config = dict(
    num_hidden_layers=14,
    num_attention_heads=12,
    norm_place='mix',
    norm_eps=1e-05,
    positions='rope',
    bias='none',
    init='uniform',
    beta1=0.9,
)
Each number is 500 + 50 x the weight over its row's rms, rounded and kept within 0 to 999. Layers, rows and columns count from 0. Numbers have three digits each. The size before them is the row's rms in percent of the matrix's.

# up: layer 5 MLP up, 2304x768, rms 0.0384, rows 361-413, columns 0-127
# down: layer 5 MLP down (transposed), 2304x768, rms 0.0274, rows 361-412, columns 0-127
up361 097:528479576486482533469507561394374466533519549497485575464496472493494453497548556477600468484482534471507501467466488553496440451548471491517493426511446543395444524441567521549515391542439559502482495449529465512522433556548496513455432515519488444510536473486479450511451466468427491470523511486505401529511544489525523484411480472516518439494427526582444541561469400523433513422513
down361 098:471473485539466506411401472625603500464470607495458512446450421483494514566477519492453459512504469547503521555457471505490452497580431496530478573411511454503433464510477473539495516598422422515559452515498464513504552603458486569483512486534506512432479504500478552471557517457490497438460547505531511564590531494518598599463443565483482480554512473570435496437480495457624509560553
up362 107:464470523507502466509468561552413477511429521584568511511462560453542468543455501450546544450448571559532466602473453449487571541462490466537497504445514620549458560442455479490441482474510399511476481541597537476566442458467531478442499559471593460437576535505567623550496518520459514519496548464467441474515560527529578490423489515496489579551620504471552565399463476452486561382417
down362 105:558467541579478573507484521524509475527426447534536540548468483535443453406547603443571502487545447465601496481487506485440396553450520546499499469456468598495479543455383598501545389432405541512477541569491570466577540452508459463409443545570538530508562603540500410486550438486454571524519423471404465557582468532515569576479568486472471524479546448490536489526477564532523496485623
up363 101:535538444404545477475562485530426441528509475446530504474573404543507529587588436479532488431550505456471451569506498524546482531495424599535569436497483473538487496542462524528521476508493452533526588541492462486548457491518531507530508504562560467422526462466528544492537564465519509460577430490446468504525593442475460581478518487464494530459492461548567454431486515477583486487473
down363 103:497493533489496525496453528543577541477489384525481505525435473403534519501550509458556454461525521540366518608480526496458462488491510521492479470468474519473558486483520524520519544493567520495513539596515501481426484430409478542556507503588594474538444509504474478529453499446458548480492438466460536478504503499516385534548526534458527474408524511605528625500506563519455478534539
up364 101:608527550454563554428555492513488512573542427370502520490524405528497445566538522468590553513481514431507502515560507496495487499489468595473465529463513555464561473531585507524487482505605558400485526521459535525503497488500472551462467490451466503493496484465531531516457566525471497483466500547509513556607517489563460431480442505405616527494462572474529465512531456548440534521483
down364 100:499409530371506513419508538516532598490469412533568556459518472357497470480431546532457480547500472566446462610479473574551508570626440488468557527471506537438516454455507483476531584588507528478590470475551479543520530552464437539551456490550492551543464468611467470545562445502473582541485446510512528528561524465471436451476525540491534401493431513500452498559426464562525488364457
up365 087:553497556532566592582546452413499580511513536435486514573495593484486523377556536582555463607471462469536517448531472541520502439573520513445509509511492457554465455502511521515452487409549447508461548429576463532484505444613546464566567436590507446535418391418482480540565541535388407498431448594537549399447523473476480587457475476625573513467468491581542489406532524412487551421450
down365 092:594504498575535489496553472505525487534477544435486536533490510534495503507427504394524446481423405480466391542419488435510504571506473503507456432528468439504553488487466434573512506497520580514553530524464541547471382504466476477498481393399435425449476469502493541538495539502510493415542479645486492501464448450513486510522500537446491454463509521525487520419529532652551517437530
up366 100:445516517416515462532531599475494481541459455531546529529490537492492554571498438470515570555517582562575525484498389588411462451454515462413447550438569485505420496530420479509435525456408497414410441436476435513401476530525533464463409541501472403494452419573538449411462544477500434531464557477492514511463496522565493519553529512477512503502559442469518474533543500523519546456485
down366 101:455507471500437429487458520455631480379455515576431543548560486548476508561408512482533507434496589465508495469430482396505486479523550486433430502498519489481521625518435566445522535353472558463458588527471525499493471442583489436432470525553489498515492548447553496427533517574483464448459558453539482456523524523497547496526413560540536493533516499541389429461501507569527527526451
up367 104:556453469454421495657529507533537477449520493381538510586489555563476504428548460563521388463553439532442467394482449538542435468453460553543508507425485430563450431532523465387469506454408437572493497513541544485472455481503520517413588511418509571564507441550507514473475545468615501523532567472587431554462518447482583471465459492423520626443401514491582471518456548460509488448522
down367 104:567518426394486543548559453496460513541454493525566522515512522455511466447578464480431561516574595444535530451452442553453529548452509513553533458499468470485489527500464516501470574587438446576487527445575580454592490446463514473549521586539556515498573473494535504556512521457437508454488533553477445549425493535469558597550589516534501542555534524442482399553481520476525421468570
up368 081:521445648467552633500532474443551391603413413495562511470587561475536531494529524496460436536500421504444441512562495447477447525477491566447362457523512433411549559560490454476421615484539536474525397544412423525560464493528463516423589468536533464423344558495532467495552497522572491508450566518520453585531539444455566414449500488485533488449438449537501520542523527546538481483495
down368 081:541468527420351456537455519486562550461479574515493517482531472514598516502480512562507507542428571408499527549428571477536535479537555455439524509423531520531485522495447588531499462463448444488488422523484467459490529590482422489577519621539425500538399397528435462475472507450494584511483497561523617506489498518481546593535476491524516458550459496412566507545460546536476450516445
up369 095:471516613451524485509505474547517534611510570474529448498517506511519412484590590621545507490447453498559541524590432553427464461465544462486448505484504567513496446507474504495498402533531558520506517471466484526421480562501435519454488468518553475549424564590514589477494544461515510507523556539495454443511523505480455501439557511489452511511481505477450511487466531523508483443480
down369 098:506548587540532538508411483482577551477547576435516511493475487457406454472508508521399490555461486498477526475529485544496428569530455446504465604511422558503474547552429457578512497516491546568585525467496481549490515560478502478460518544468502600524421464370455531553522510511556514426541585594602467466508533434520490589581444451481424485555505589516374565378569457523489482527450
up370 095:486459588570461467440480597520481494555498479520503428537507538448494503429475435561527560480487506501538618539532501461426520479483498526505353526448581565519532476477502447518485483540457560486528519518490513481496526450559556530566448502553536479542437553506537479500449449515475426515455467407597495434583593478383520524499482483546623415544457607481504542529560443492437446505561
down370 096:448498542446492460544522386551573529521464468479501447473470525549496574476504486468537569519530522458504478493419560527524522509562488572522529566476452485522536454425540550531465506498509567464542527642505517388476599519427514484425433471527514546570513531472568538392551513485461526476451546525480475465388422517516503518436438506443500493480494423527617473561497447518561476462530
up371 123:476519441492522548454490433463589500569497505411486458571631529567467494543535488528477507557439506526590540470461378542569528444452527507422494474500632459508487506498525491442506549479478526463543507494461510616510489487486558505503545436576543445527431466485508428451540546557504448500464480498457468585422452391491493485458563515554538500487487493563506468610598455652462443472558
down371 119:525557488458367540477463524528634496442431411408456457493593544559460433583444521479416509429511581538499426563534532559497374538552557486449508447440433477452505451550427589510559458481525470512392525547449572549537483530403530440446555522483393512450540492460509540498465447481569456479535476511502585466477537521499415529519586568476509473438458479488464445536578563471516436413495
up372 105:482484445536576420476492493480588550507467534417513524602574430552572470543577505438448537560545455558472393378442503512519571540519494543561539561503505533540434494449490435436503481508517465484439516416598515543519433448437403447526388413526514423484547510452530511492486508485474537555554568486494505543484486533473553415516574528576483480468508525381592464585413501482399532505455
down372 108:539480444440505553556524508506449522526438597551508479610486421470562492554540557530455509546551436490612463385554545396481519538486480554486436535546495504488446488452517510486515532499445522414568464502560460584486569476469466536456477500469387408419539539472499475455419527595411487550514513463422517494499405508518520518477543489492436449501469543520510623435625546459573378538494
up373 097:408577434461529510626528499371437490514517471443507494573472417521571499556423473475540523443483504549386543505495434430580517488387537536532463576576511480514488488457579386504531448484524490476544471508483543590452538472527534511464432529515498548426492541471593478531444575498452366497491459542553511477524471451591497492478541485435503509586504506512516590489415570440465502447451
down373 100:441478480383600512500499521463560443501572479421427471504519485561453462529473556582492519513536480525466496415478494481462495512468538544474467541471529488492394601508541540456511445571449563584522544457502512431494539484502475401487477511590501516403547500577440501561523458471452506546550600536531503469559486519452578500442488440573437470548605517594453446473493553495517559473557
up374 100:507466602477535563431556562453476544528495473412540508535502503538450480546588505534532464454502488515511358462436455542588479479442484555589599535528614490538527419447492446467535482529449446504409510503562592535473444464511569485511464464465513491529531492532390425405439496488465503553423500502475496505551587525510467520381479547506516472407478579557439532537510541479607426533536
down374 104:427601561548480408499503532515513504451491552550435465602399455498495507420600627582462470506463471499580459464467485467537463438548492526475502541517459512528505474497518630433449488489413541493462559600488526502631473477501508529390506528526504536500487493485428416497528529517526530557390492419531468509593481544520555528495457512496359444434484548545516536527461444523476500506558
up375 101:478437519494490593503453552579560495580427605456516500518566575453512476499536505530470491544474487437615406420572498579464469489561436505494414524583497528502401557550577534511462549540443463513429447465613429434426399494486442468431517488485456477463467516525478488431380569455520400486594476563468469502514518481498449565507552407491489529443470415476435523532453588423524493403487
down375 104:458442462573426529481469431508556499492508516573538533490565545459472565473431514540407479490553517439525572485508501563503529383457500500486573498602518494491492571569503471503501514498431523528496507519531423447521514556479483537525573503509510610544462491551495541477481612413408547533523530631568543506595505484538515553500438574482429550440440474515474505537483460477528540512548
up376 095:518464503445553514479509546498493498563505591454518526462556485469461555421553564480471478455389466568564529491490435536622477489490481529482476457410533451486436518589497506472431473495560482567375543547492409442476451435479538487521509484585558486466454532512455559542548537469475438511554459514530563532520529507519429466452477503466400498488481415470504448473446432494487469450496
down376 093:415437508495480428473428469553472466460448500405540621449504479509527484478511511557432550388482532504546596485557471418515427443529467548469489528478452390479527525502430562453517553486426567515505519585504523546497464432470480551550496583550388583580465547612506535538413533509433567609511471471539520535548518433419464482444520486460497530549491443498538488613464470546583522497535
up377 091:477546465532482520476544501512571419563567494441574555606513419466521468389481436473418590530506522546501458484553471522531550457581596572577485491453455450485523402474445451546475505575499529522468480396487521449525538498414428523569460529470466525548484402530640480414492575560504485563501554527513493494484451496480502420568604414505522527424484449543551446482521473522425452435424
down377 092:447562500394478523509511541575457602527489466562530467519557537473500554454436456498509521613455504463536510476417569631442483504538496507602591494442604465489518484486572498461475551478461483532340635438473547536466552548477530420574409432532539509482483476509494495560415452450530457568544508444533540459561551429484449470505549493515489528550522532482525549475409455497508501411512
up378 107:547496489557495497426541438509523425596488529471514516480501541518514486538522488564521566457509475472436565530510342463506549399511585529517478472474593633623441559503528484542574443455552482461437485574484472498462487497589518529504477416608442390455464517475534500532531525470421457514485492397468534532533469499494554473545584563487535542533438505569521455441439500583493516542586
down378 110:403525535448480528417532516472532431491565494495465505467438478541529511477461444460479546529512522433495481468439551448501391529548511445472520480528554484450533487519538509495437490569453494555494537537458538572545460558543473574429520524638492552439444547528384468515512473410458461479465448571458511503513550422512552482575445532481384467503518510477528464509517489472483452534495
up379 112:492519509450476444487540550481486580457529586458477589449553490384501539405383455507527523518539468529517520452625512467480510444393564513494454436504519579507503624501503464502579524529398439517425590533472435489441358486553487514442502457531650537546586421493521370511515546428502435465514540492483519567481541554532442617540562467502514546541493456499463538521524428457585543483490
down379 111:526515566514428461476526406473450473461553483444524479526491429460473501463438463520561491454495506466424448549581559493497442534380496492491563499499536481460499424459550541567570512604495514617492584493519438410523485590518547588426520474484620464573501446479573428416461521546563524531513504496489501478534457485449445440424529535510521570463533550468508512460434523523577550487572
up380 085:477432492434475589464705484441486516521474449416490501417526392505493510518448534448505490501512587498490540513430536548516519534432542541476491453561532509568447504432591491485535501561500542530551558464461467542494524400549472507483580444486506521409551426428431540541543467494398530524327482516560441409499541602581518504469486527543505518475517535538460482470441459545487519528436
down380 085:449490478519576479554562408521589460398562542574476527487558432464511496501510562513547419521477486502476557568490517469478450472418564606465479553589480517413421520518485564499547534432454415468568474520433532547482472519350448568442483462582443406527460548486488442481441518533523491453536600579430463528459559445413444562557474520506440446492419422449521541497448443497475527474523
up381 110:577511521511582528476477559457570444554535548424473533477600470458540459555533473563632464430493472481516489524440435490565519490484466545464506541503500509485483521583446460421410490566502469396482447502566490552462462414482516589507495498532549459459422415506531440377432575475545384468504594474545502586505502467533452561461485502551423521470591527479620431440554442487592399468427
down381 108:519454464533495549504446422429492504388597580453582493546570566512480547519414488485509558498396510518436524527436477435554503520604514547468476509478469468477477562508439498490466543464435493490450489560495512574495449477499523567434458522585468462412473521573496528508521479467395478535512558549413521532551545536496382471509553525492510511365457483548453430435454465467521457541450
up382 109:515535469471495557477590493526492504637499483440442494497526532396527429491503595503533481470591436499494531486388408482480495538553539514461539541480536476524513630506509483479487512412499403547519523494593445443637484495467575528557416500531486509506473435484536626455474507624498485490421554503584597451499477491510537552439472520488546525623492484528543506427484494501445529530433
down382 107:519581498560569595554533453461561494496534406581444457436437429539515493447532539459465509480437429548516510532516561465475504477525398459454522467531583482504509549593562533564490525471440467552374452552603562487548493502469541499493453501471497431552445501445433569537460461497572503568502568542529529580512573473496483487460484524537481503441524499396438475520535490474601561451474
up383 090:463500515462617533519493407562545590598456490448560419553535530430537446528473567544434514517436517478493569508500523505512610512554455582458515473587554554462473466480492499592410494487529389486455546433569492524516535493471527466504585407554530435535546399459514518473453441483492466511453518541441515563521489531578569541488544469533469540499479526542472441485493511461470539464513
down383 090:446356624560498491444506466507473463501535521501510524543568438439431493482492615535540483484570574407418498527550501511483513570542523487516427533415587454487455464401496600426537486528508508597484542541545647515540497485541546536524512522526471488497415475517505469427469491505476524516479487519544454479561553511510477425532463487482508461423555527423408556485561504426477469443523
up384 087:487486486505417515502548580555472502500546570511440498424511548479461510555522549480536624399568538385443582482600468468537527502514429525535396466456506532493554539563522569501556411498572541563440473400550477593475512555508455466521504529416503474496509435472502535441618519404464447529432489581441520594566470580481525553554544600430509389532551496468559492477398488473505483464474
down384 083:540521485490659506462517456481496507473482493549485451525488477539493481480547527480410541487456457499540495522565556493507472509463469524504500485480459346509373423479513401546487418458455579550479556570511548634521473629505485554424488465565529506523476589505465468527480545534519559537540514420586486508464455463434508449508538438428490574577601454575486429550486514383462584477582
up385 108:536563470519452550437492447460517443531529532485470530576473583552493516489495568554561454638469451505517428443484478486475450435450496476463446532498495432547513443462542372612428485556471564515462480440563417501525472497582494617518460458518482503458399580496442507436540520529500512385580560503523546547495536546560586543424478479457531522571490515489527504456442453514443540505473
down385 106:424493424443510577548502561484473440519490417533452511455486490680379476601507501568465492541475522564446586575510439520477515552397509470412532499445607502496485545354450522488496484443497441526514516587431499538487526470474446437482543438562428552483532490498450428518508547631453493465430551522427573493496514588495459523504555487491439476509545497507469507573477575494539539492414
up386 104:517528548496552530551530559409495431442443576462483456535489508498496504472478468460571500615512557563565456535478525511509506469493571568554535462542618568413543429632483501582577505590553576565474526536478506469407393468482382506477480406560565485512504523458480466535559450425516467413540456418514514477491564517456519507414464473424450500445476554514588452545525406452445464495557
down386 102:542573474535554493497408490480515565534529482572529500544472539480462491586519392457540576561579492567573498535386544466499518459480443573574467478483544481549481538609545386525477461453398504475480502471575500576428437504425557509544474547473604440527471574526449492457457449474531542512569520547473501446407537530508519513585422539553602564447479534494426543485423488575555469457474
up387 086:571537494464438578397497484475525587572534525485595420460531478463523452503536445598421472514510447541590473494421508508556521517453516552576446536502430559517576438514487510580571508431447449516451508515546429558512473446514488509397517476578434508469564464547508396551509431515548430473480452473613579461554532531495444530427582411510446525534506583417578624598445568458487486439491
down387 084:478472541576443532520505461489454535575511524457570547503503435536625407557489490503539436546564489396533440502523505504551549418512530556398550537561557488487494458508490477481495550575540511476478498431523524545414535463531537529535452554522469505545550523445416511545460520533464455503460488518478484466478543418439480480483418456518541379412481599571475451530429491549513453443467
up388 087:556491486477506511479536527521596495493505468493498410454532420512538519534475498559461434464514528570526520563559488454485447541557547548455501525526467508388551475500427492525384486509504470532600578438454509499447465438518443504526545538563532485589475479549540558559556499529514480608419468559493497448580499446469507504518415445546497534420559470561515602506469470458429559434604
down388 088:501494510531435473490539486536568483472468547507555538573523511520468440418543468518528498551519519507504439484531550366449485481470560513520537575437460491395525469500371569520485464375414398511463512471462504450485414519452550472485624539395576466462609445417524480531481523526575550392532516519494459459584495520496585490460489485492531503490517481535476461451398520443530517469459
up389 085:534519501537499585618514494481540473464460575489568576441527387516603474549537603424509555463480461546506512434604496476533502448486412481456486599398513545388538472404443509472470448495524584547421454494492452501495476495537410481510460509543514459460530482591540514466553465512429489443611440482580630546468515450471524488441437487462527491431518440424531476523555529557490582482543
down389 083:517493480534533466556424529472383516573469483500516466579500485474426506529447376546477468587576464541533522556503461514492523532503482459462444416502525501496505355436532514517546460453522459504501530444578479508543463488516511513515444420480486465481514476500563576612403493565506490531457543567470406463551523547569665463574607488497392524521563582568445471486397457506529458525484
up390 097:484519492506561451488606583361508512483532573413559539561496540484502380462462434485535521490548412537581491507532505552524473487500519545491406554429518497533466523529545534506497483582461547572474490589455422504569486399537477489530451504446524497552443526439540585436464597524519460453552495530535600490474546454497529553483522502447493514456498470475535441398568503493562495431544
down390 098:444547496429497456500522592570475494569449413420511403516441569479493525481560543556535501564415500464459531432478543511495502472592524552474573383452574515457508553566452548505489471540429394440473469391525450450478568411469511581459443508563369510450490494485539518451462513409518535495464549568488468507490467566489421481503478466543549517533529578492564494525443558466448518536583
up391 094:523446473506469435402469603501554501603522542465395545421570501498477500529507507412517566511520478505444475465528500532510498506458482486555592539441563520519433603519577396436499509494507562415487529498491518500538458418571489442501487514508453526508442439411529591454540498524489468495487591543504598544518452457595473475511444414484560442418534473452527426479481552411430512591500
down391 093:440533540496537487399499571543425524532474590481496449470513477552514454508507545500403467452453476562501512549491462497484539561469484512483544464433515506624514474489557510503489492455439452493524515527494480492518452552577511532439504435540545447484494385450479441529490475492532549537532406448514419477540465510526510509525505482451467449582555520517547529404509589561493551541560
up392 108:522466492563540472520561557549538474567427457451445517480500493495409509432471561514521527453451535558591469382454479468455493528432565479561409376475493480488498534560533492433469501524493505566420455486485498511511568430488541532496578410556546581433461493571572481590582458450430446589563520617537463414555462589485538541506464466544524484491502475551523517492479526466483384471520
down392 108:544522508507483434545532518573552483600485535486478500509540551487581516448554538594505487489508554613560490462508529479544468498554425520551526430493451500485482526497403453459468427444448424540472523545465545522490539435499543402500415587541607459502513429560560500617536586447413437506497553573521606589478522488578429411416568548497552383440520480529558492455559603504594508395561
up393 087:517449558482557459451379532475458475463455530459452494448607525431489550542572491606494480501493535535496542542460513506505462510569544485571385530543485559434483525449498423500462419473606448523496470542567505571463522551525529627422492456519458466492486398515542529525506572430531510549600451535490580508455511521469597488473485469505474607529511472404494541552536416518512512421491
down393 089:431511496534456489430335586456515492543544521433505512583562486528488506438465460581492567457539487540434476493482506450511579425451489462497444532431504539517494546457430504506534423453562589522436565496504485526557426541452585504520563445493527485502572528570444476534639524469446524392518583566649557571510497525496419486463506576490469542420531557459497532472413468450552460445553
up394 107:494411542515519512584482516418479477462485537464522468483530517557499408456407485500515527523526433454493513530520477525568501508427480582568513548612682544464508607584494422459345505440368460573465479494548479533375492529548497514502485521557520580389501411512487475422551574433538517519570612508533495551471593483470440554505509516506499543483549511519475491534466518532498466426442
down394 105:521456512523459515479541505454585542573461454547482518424520470565487444511542535461521493474489504380433505468442518444474479546509548521539521564453532448522481408536472570503505542484452478509480474522521489473484534554466397456395528485561506457499458488539480585528532532534505582494436509472500560557541513560572526482511503498448493520450489559563543487554494421557496518528525
up395 092:456442584512492485472454478447533499570554490527505496382485481535526528480429547528527477486559486508511483502495470492504515464493485529490385509511480574507449566544473410425554514525415576499553508518579569566454468508554598497505464530464470484476519583543479435530553587412472455610502505478504531557488442619479457479471498487443545522524545640523536433466546504541482539501457
down395 098:494470473494549489523522533497531452591456301473508454446488466511543514500529497548519474521501445435479476429413491519511445404494481496536536530500474581495388528552530460553527476530501532490447450461532518520500478474512522508471502487560455502510538480418514502516565529550513485523525529445478450454500581547491449469456500504455487527490504578517494456485504444487467535526527
up396 109:552446454472460439498525428489569484543488531456489469531423549471578529548565564463461453525514526463467494458529397440527508505541554483442458454554506443535430594554417502452509516554474442497484543586490399474429457507562500481554494557518475568551543401505522559590478588439537430423497491500527457627543478529467481544562466508556586520435516472513572476455490546514550520459464
down396 107:480541553531470502547495462574529473439398571508510495483563469543475487498471597490522449591514548472487448405474421475514504467430444533538450505425500492534442539435597484534473557429545498484490507524598474447471526444535609516572557459458518633478438496526523466424629592493442532481497471439483437559563466609440500550540537527488500434522514493464484527494461474477544449482471
up397 102:512565497542587479600456562491495542531500484518517542471551466515542542573599565568415534507534560472458562489482407442487540403477518521544518532567446440418512507478607454461436459520537521537511522513516520525485452529475473442502576538563476537524520510469509495473585574398473428511522559494444440460507439567403396460405528534505504516426478446448532443417589521561483404453532
down397 101:486522462541517558483549469611516468445549498546505445457415531469523378502536508532497438558517413613499548479562529464461509516437519589623492482458542441446449489430506545528537426474479505561472448541556435508490404516555465425531520575443465590458497495564600454458473516510456394552531454539534562512536523625515470512410444565450469483482476475453481522603539543542522543429568
up398 093:553536522541541486552523529508429471525530618461521448525470521452447527411499484571535502473427442472595525479558473452519586547495450473478483530533442389474510525593506524520440465457447522520496544426617404473412497484415575560586459458452481528486516547489479472486561449517517480507431537521509442529523576482471502377391485549524502503520620572522409527525552520513534505498443
down398 091:441576565470529474488452522505600456471488664503442463549567525559432426461484469517463519566537532463474511538423531519503449499408505512467517518549457462544498423515503501510513444409571469558502501529496429472531455480514508444583499522515519487531507561445499466444457494540504513487501597490534456619501422453505534361429510561465468463505460530513499602537526430521484419552528
up399 089:504493463591537599532559453435543534604375458455588474414637505585512418601481484568493487521381541513546489443435531485526499493528523552528432429416536577568531483521530516509514504461499523455427586497454399527431486455449530468572499565531484474492425569473580473514524542474456552478552546605607467457522471521569557479543498525562472584579425503516483574515497450512559523490535
down399 091:526440436446497488548443500573515569482500474470489510415500439508515493461515559503483429440441567454407493527492455516562535510464510408544510593495438539474535493413517481518505449517460509527592551426637441584525429533530469533503494496514451521487541488486552585483552528516483489494490445491487547461553544526540437610535437505471490370510552485502536398485582552524489605597485
up400 100:489539457518558520457470515433522533556433546506575573445475520385528465418528413578547535494490513491531501471444505503511505500413570514409523486511529637538390597483492437553418529494556448504451589597476466486542479493510490485458445511439456412513501426498476549511525582471460520443569622549497543538555628524537489448430534551499577495524507563478483558459576422506508579517437
down400 100:519455502487497366501520440529495453581534412481466496428499505519460533576502511595454417435440408522414377469493618466462564475491573506495487530414483459517509515473507519481440584533525570431621504574464459453529536622484498513553557515504561518482469495513479458509473588443507502463446528542474512435583533554449580507526465598406549532456528526425425481509511472511533506533436
up401 105:504438537485515440510497563516463473370495517449510471503595526464534554533492604412532480526475543542587371408380418553524452374596483473484531540461448487566583519455479456552529462547490520468394411545542556554452472380583546481574558474576493529465521531562528484474499566517572468447470495471476473467474559525489406568409529463467535566522513495414482569432476454516444499489458
down401 108:528506465478541492496413527408494497533423505443494566444412505383483470514471619466630503521507426552529525497516511508551507488572501555542532485463491526511548483463427501481491504597501454458424516525465570471542451541578406520414446500565551529528541376504539454493563450523548564507484530481528444429457533455528461477442536523457475489485575508541486403459450481578506470466474
up402 109:556466556521422446409530597478588455481436533479596418569530530518532498457468470533545519470557555583580479453481421526455535494447530453508531576386492465483351557390545391544455531565473573489303529480531544456547555543472508459466430404502449550498425460596563497499534514413528565427533459421473524517506603536461458554599476609383638457458560497510498465469538476510536467440492
down402 111:399471511445591465452458536448511467490561521535533479492519530423566451541441505484508474530629498497521596495604539434398465486492522538485497551411603566441412504501541509535478486478555544479406535527635471447519492543580497481520470485496487580514467365411539518459525522544516444456468545513424484503465521506421575503476564530431444490535515492468533490511567435493428485539461
up403 093:555517533563542481624498467397468566396379450551550450490445506497467552534472503581477511497520526545509415519580471534482454464522511520436459479430576425560490468530401445509543446515425435421518503473554450559524438545481573542510549520464480515420570463489512556484498513525597532420609437564473505537500479518461479543558472524493511574535505475467467432627578502513520623493511
down403 096:491520503433499496555453551525513515400527220479475428535405607470453507520465504421546530499418566526618515485514469481504445500469475498451461479513491452484527494437494446522499494460525513549527551474554521515470437522577513559594475501522493468551481455502537445455540453520482477459407540506535540487479415524476468547565479537512513483412507490482469499492460557493549520507565
up404 106:508395543462485522565498500445460493511538562499471537535582526565525476398354480578531517558481551497473631497558453530543529431606491535460464484444537527455548414546550537445453517528507497523521533525440353514494456510467477444535478485511435399471509567551513525480470459417551463537505450512478403515376435568523417581505401455502555512547458423528541500478488522471471541453604
down404 105:536462582425529431567528545524425527510571437505400561577507449517491461541508504517475486534478525453412460389545508555430582511581503449533509535460513510466538440469615571417555500519540560514541440479426582484400525553444627457490489543463442433502562489446450544462518523455436459503551434487477488509512470436595464539486491525548501539486442410559503542480533533466498443522500
up405 106:526387517506454541639480449590481436461453560517494467512606529544553518439504525523528533465571496566477431522441498557454508434572482532519551518546488440530392503557544450539597473489496487510476489431525364483531552540484504603521479439540470503503534389521490597538414546508518474459516473476593495523531452520603563443453513497492569567475496539453540501547409447541492450465507
down405 105:536391490452538494554560548544482461577441495525587427456584515495555453524504523506399512480460596440486426481507571502416452450514549489529496492463522552470585533482525427485440491530446513505418507472488491544535473511536505473493598448497541450522459453510481524496482502418459500454495541484536420593509530567428531484568504505594525551448399459494480484548519423558496356532500
up406 099:503460521505500466567462440388407604484496485459419484484488574478563546512555560497519507548604546497545442550462461529458488383437498505411455558584423441472496473443456428514433549462429560446410501497510407550348470542427467443465497463401426553567537536556522506402482576567488589592567520525441521516577542490432456465430439516524563542538441453583495511421605522531535466492482
down406 099:532519441536495423530335450512534525454608512616575466520607528493408578484549395540573473487555530419479587482476523448490511553413509534480496505600435552571476551428571552485561484487508570481503506532387553522451542518513442551537551524540487447479493435585487498411556456468499510530488505470555498428456557466470473498504530452520507495445494450569443515445554617439511487485491
up407 095:517479509477526473531523539398437512509583459521577446563561584551555419401452448542499488449563420508570543447502478599439511507491568532451402416526581552593487574405554519486493504481490543472444520580460528514555390510505571480462520449373542551500441514579539536527432532460489596530550494456548569536538487459576597536503504544445567583537561480489483467468425442499495429501479
down407 093:506558484632568591497585533550610411467512496505554495533513454404503459528559525410470523588513470477537606517461470536529536427572445522567548541466430507493511523502474502485519588603401495463503472601505500486552603444553425489489428428552558449485479519540485410466505491493564501474418534523522507465556497548491435525561569425462449474438534472519504504459497567504448419480465
up408 085:537497509528497579548464480516401586574476539510516539407503488519496516498565547465457478444451474543504537631456480513499470498385479513493479474495416531572468506529505524472551463544516510507515538499486543534391485448447498490495478487508491569561539379467414489508436473511470562531456489479529472597465460576523558569523454409445502466569540643498496534569517469555489478461475
down408 083:427552430507524433496476391501534405477483509521479433564501501539479518486498534432481420481499463562402523337488522520552444491498545578540445542458559388551423558480556456482561567512580578493448538511524420557553457469585515495461553515568501534525461528555500483467551472494545419409437524491514599603489504460444505367473504446520498525494490632541507520495621527455452458531469
up409 092:509432500499574484506548441475533528516379624541536572473439576549435526474549534508519476344525535499415373546538545476544556467572508499498460582544513538556482536465540520460424436571540545487477517527539523584491467487532474470509457457478484449466512528566452539529366458500499576470456418517483474512420468539483485478491463593561497568521391480508421503511467468519558477477489
down409 091:498480541518457497462465477551462512388520449536447410569548509419559518520492570557451451488452491564482429487486429497498459483512518425504533485458480453549384485514536425507542630495599487557522571591532509475522517493545474506561549517616474517436530532560530570402482506525624518473411497492532502516553545425577553635530521460534567518565528539570511479555518409503454469499393
up410 097:524550543412497575438518488456513456446562626407502497579444517496499557586520546489509440514514505572454476521476502498493610571488452425429542466553525454481512616474381430469544552523592487570516477499537568443491532496487452492495442473377480540565505562598491568404536464436514563523466523498488483564474483542493501464535392510438442504478551554478480528496538457539501537455599
down410 098:444514452462507553498517524451580488576538547501536515533466453476577485552530432589534532456457408436476521418444526501418551536477507499510488551477453485480460478542410593466495544546456502555477495560626468431538400488548559531567426520523520532656435585488443459538564427535528484537456572491502471531544516511554506557515423466483431437574529496478532505482500458571469574437458
up411 090:458485457551493503450414529579519458511485587482563520566556593507457499547544526428489455487468503528515365456458487567441484532452586499455510395469497433530458403591535543487525512494594505514474548500493466449525459451518474475489621434407550488496402497532529505558419492427479518458536459570491473534517425604479507476503491519495487428513534534493472524517426482458520493454646
down411 090:521574460487549469533495503542548441506447525441522511577483513511614491522563464521617439448388523412586519450446535514504442498454501438527425524530445579636464499486508319527442472390497405546588448489512559480497531486586525526479393439457463551510475505521527547518558530576492544568530505527603593514499484531476436553514473532446513561528471433493523536519469436442450475499408
up412 103:562414507493481504413504544419561509567470579508492577534567496559555371645370581470583593565499504503391426481515522513489377446432439490577522467459476501484474509496492426478607443499442456508509509516503473520541494497544551435456469467537602473484422481525434481408505539434500509453521403360497500471517522511500497510471504559578520520598433470567401482464523428458429424495484
down412 103:546563406471406482504545482599572507506472485511540532543548535452520520512487516534576459524530561504439429578544485491523469460666512517534486535478448576544550521340439464519517565499611570534499457475460494496533522490524526471415390500430587477507519523549485469380545438457501461552526436459479347513516418440562475508479442531543436506483494543624503470507448507508488507478594
up413 100:475372588534450427456461491583596450495412555382510505557471487426583462534413521470555544525370503583514479443572503441498438458441509497559481482578463441466475498550531549424405563565444505577359437501515462460507426448512602476514509469512484481501476463456462474555548614500533481531516531503497472578461581500515500557556465513548527481537466463500528587511445396538560545504522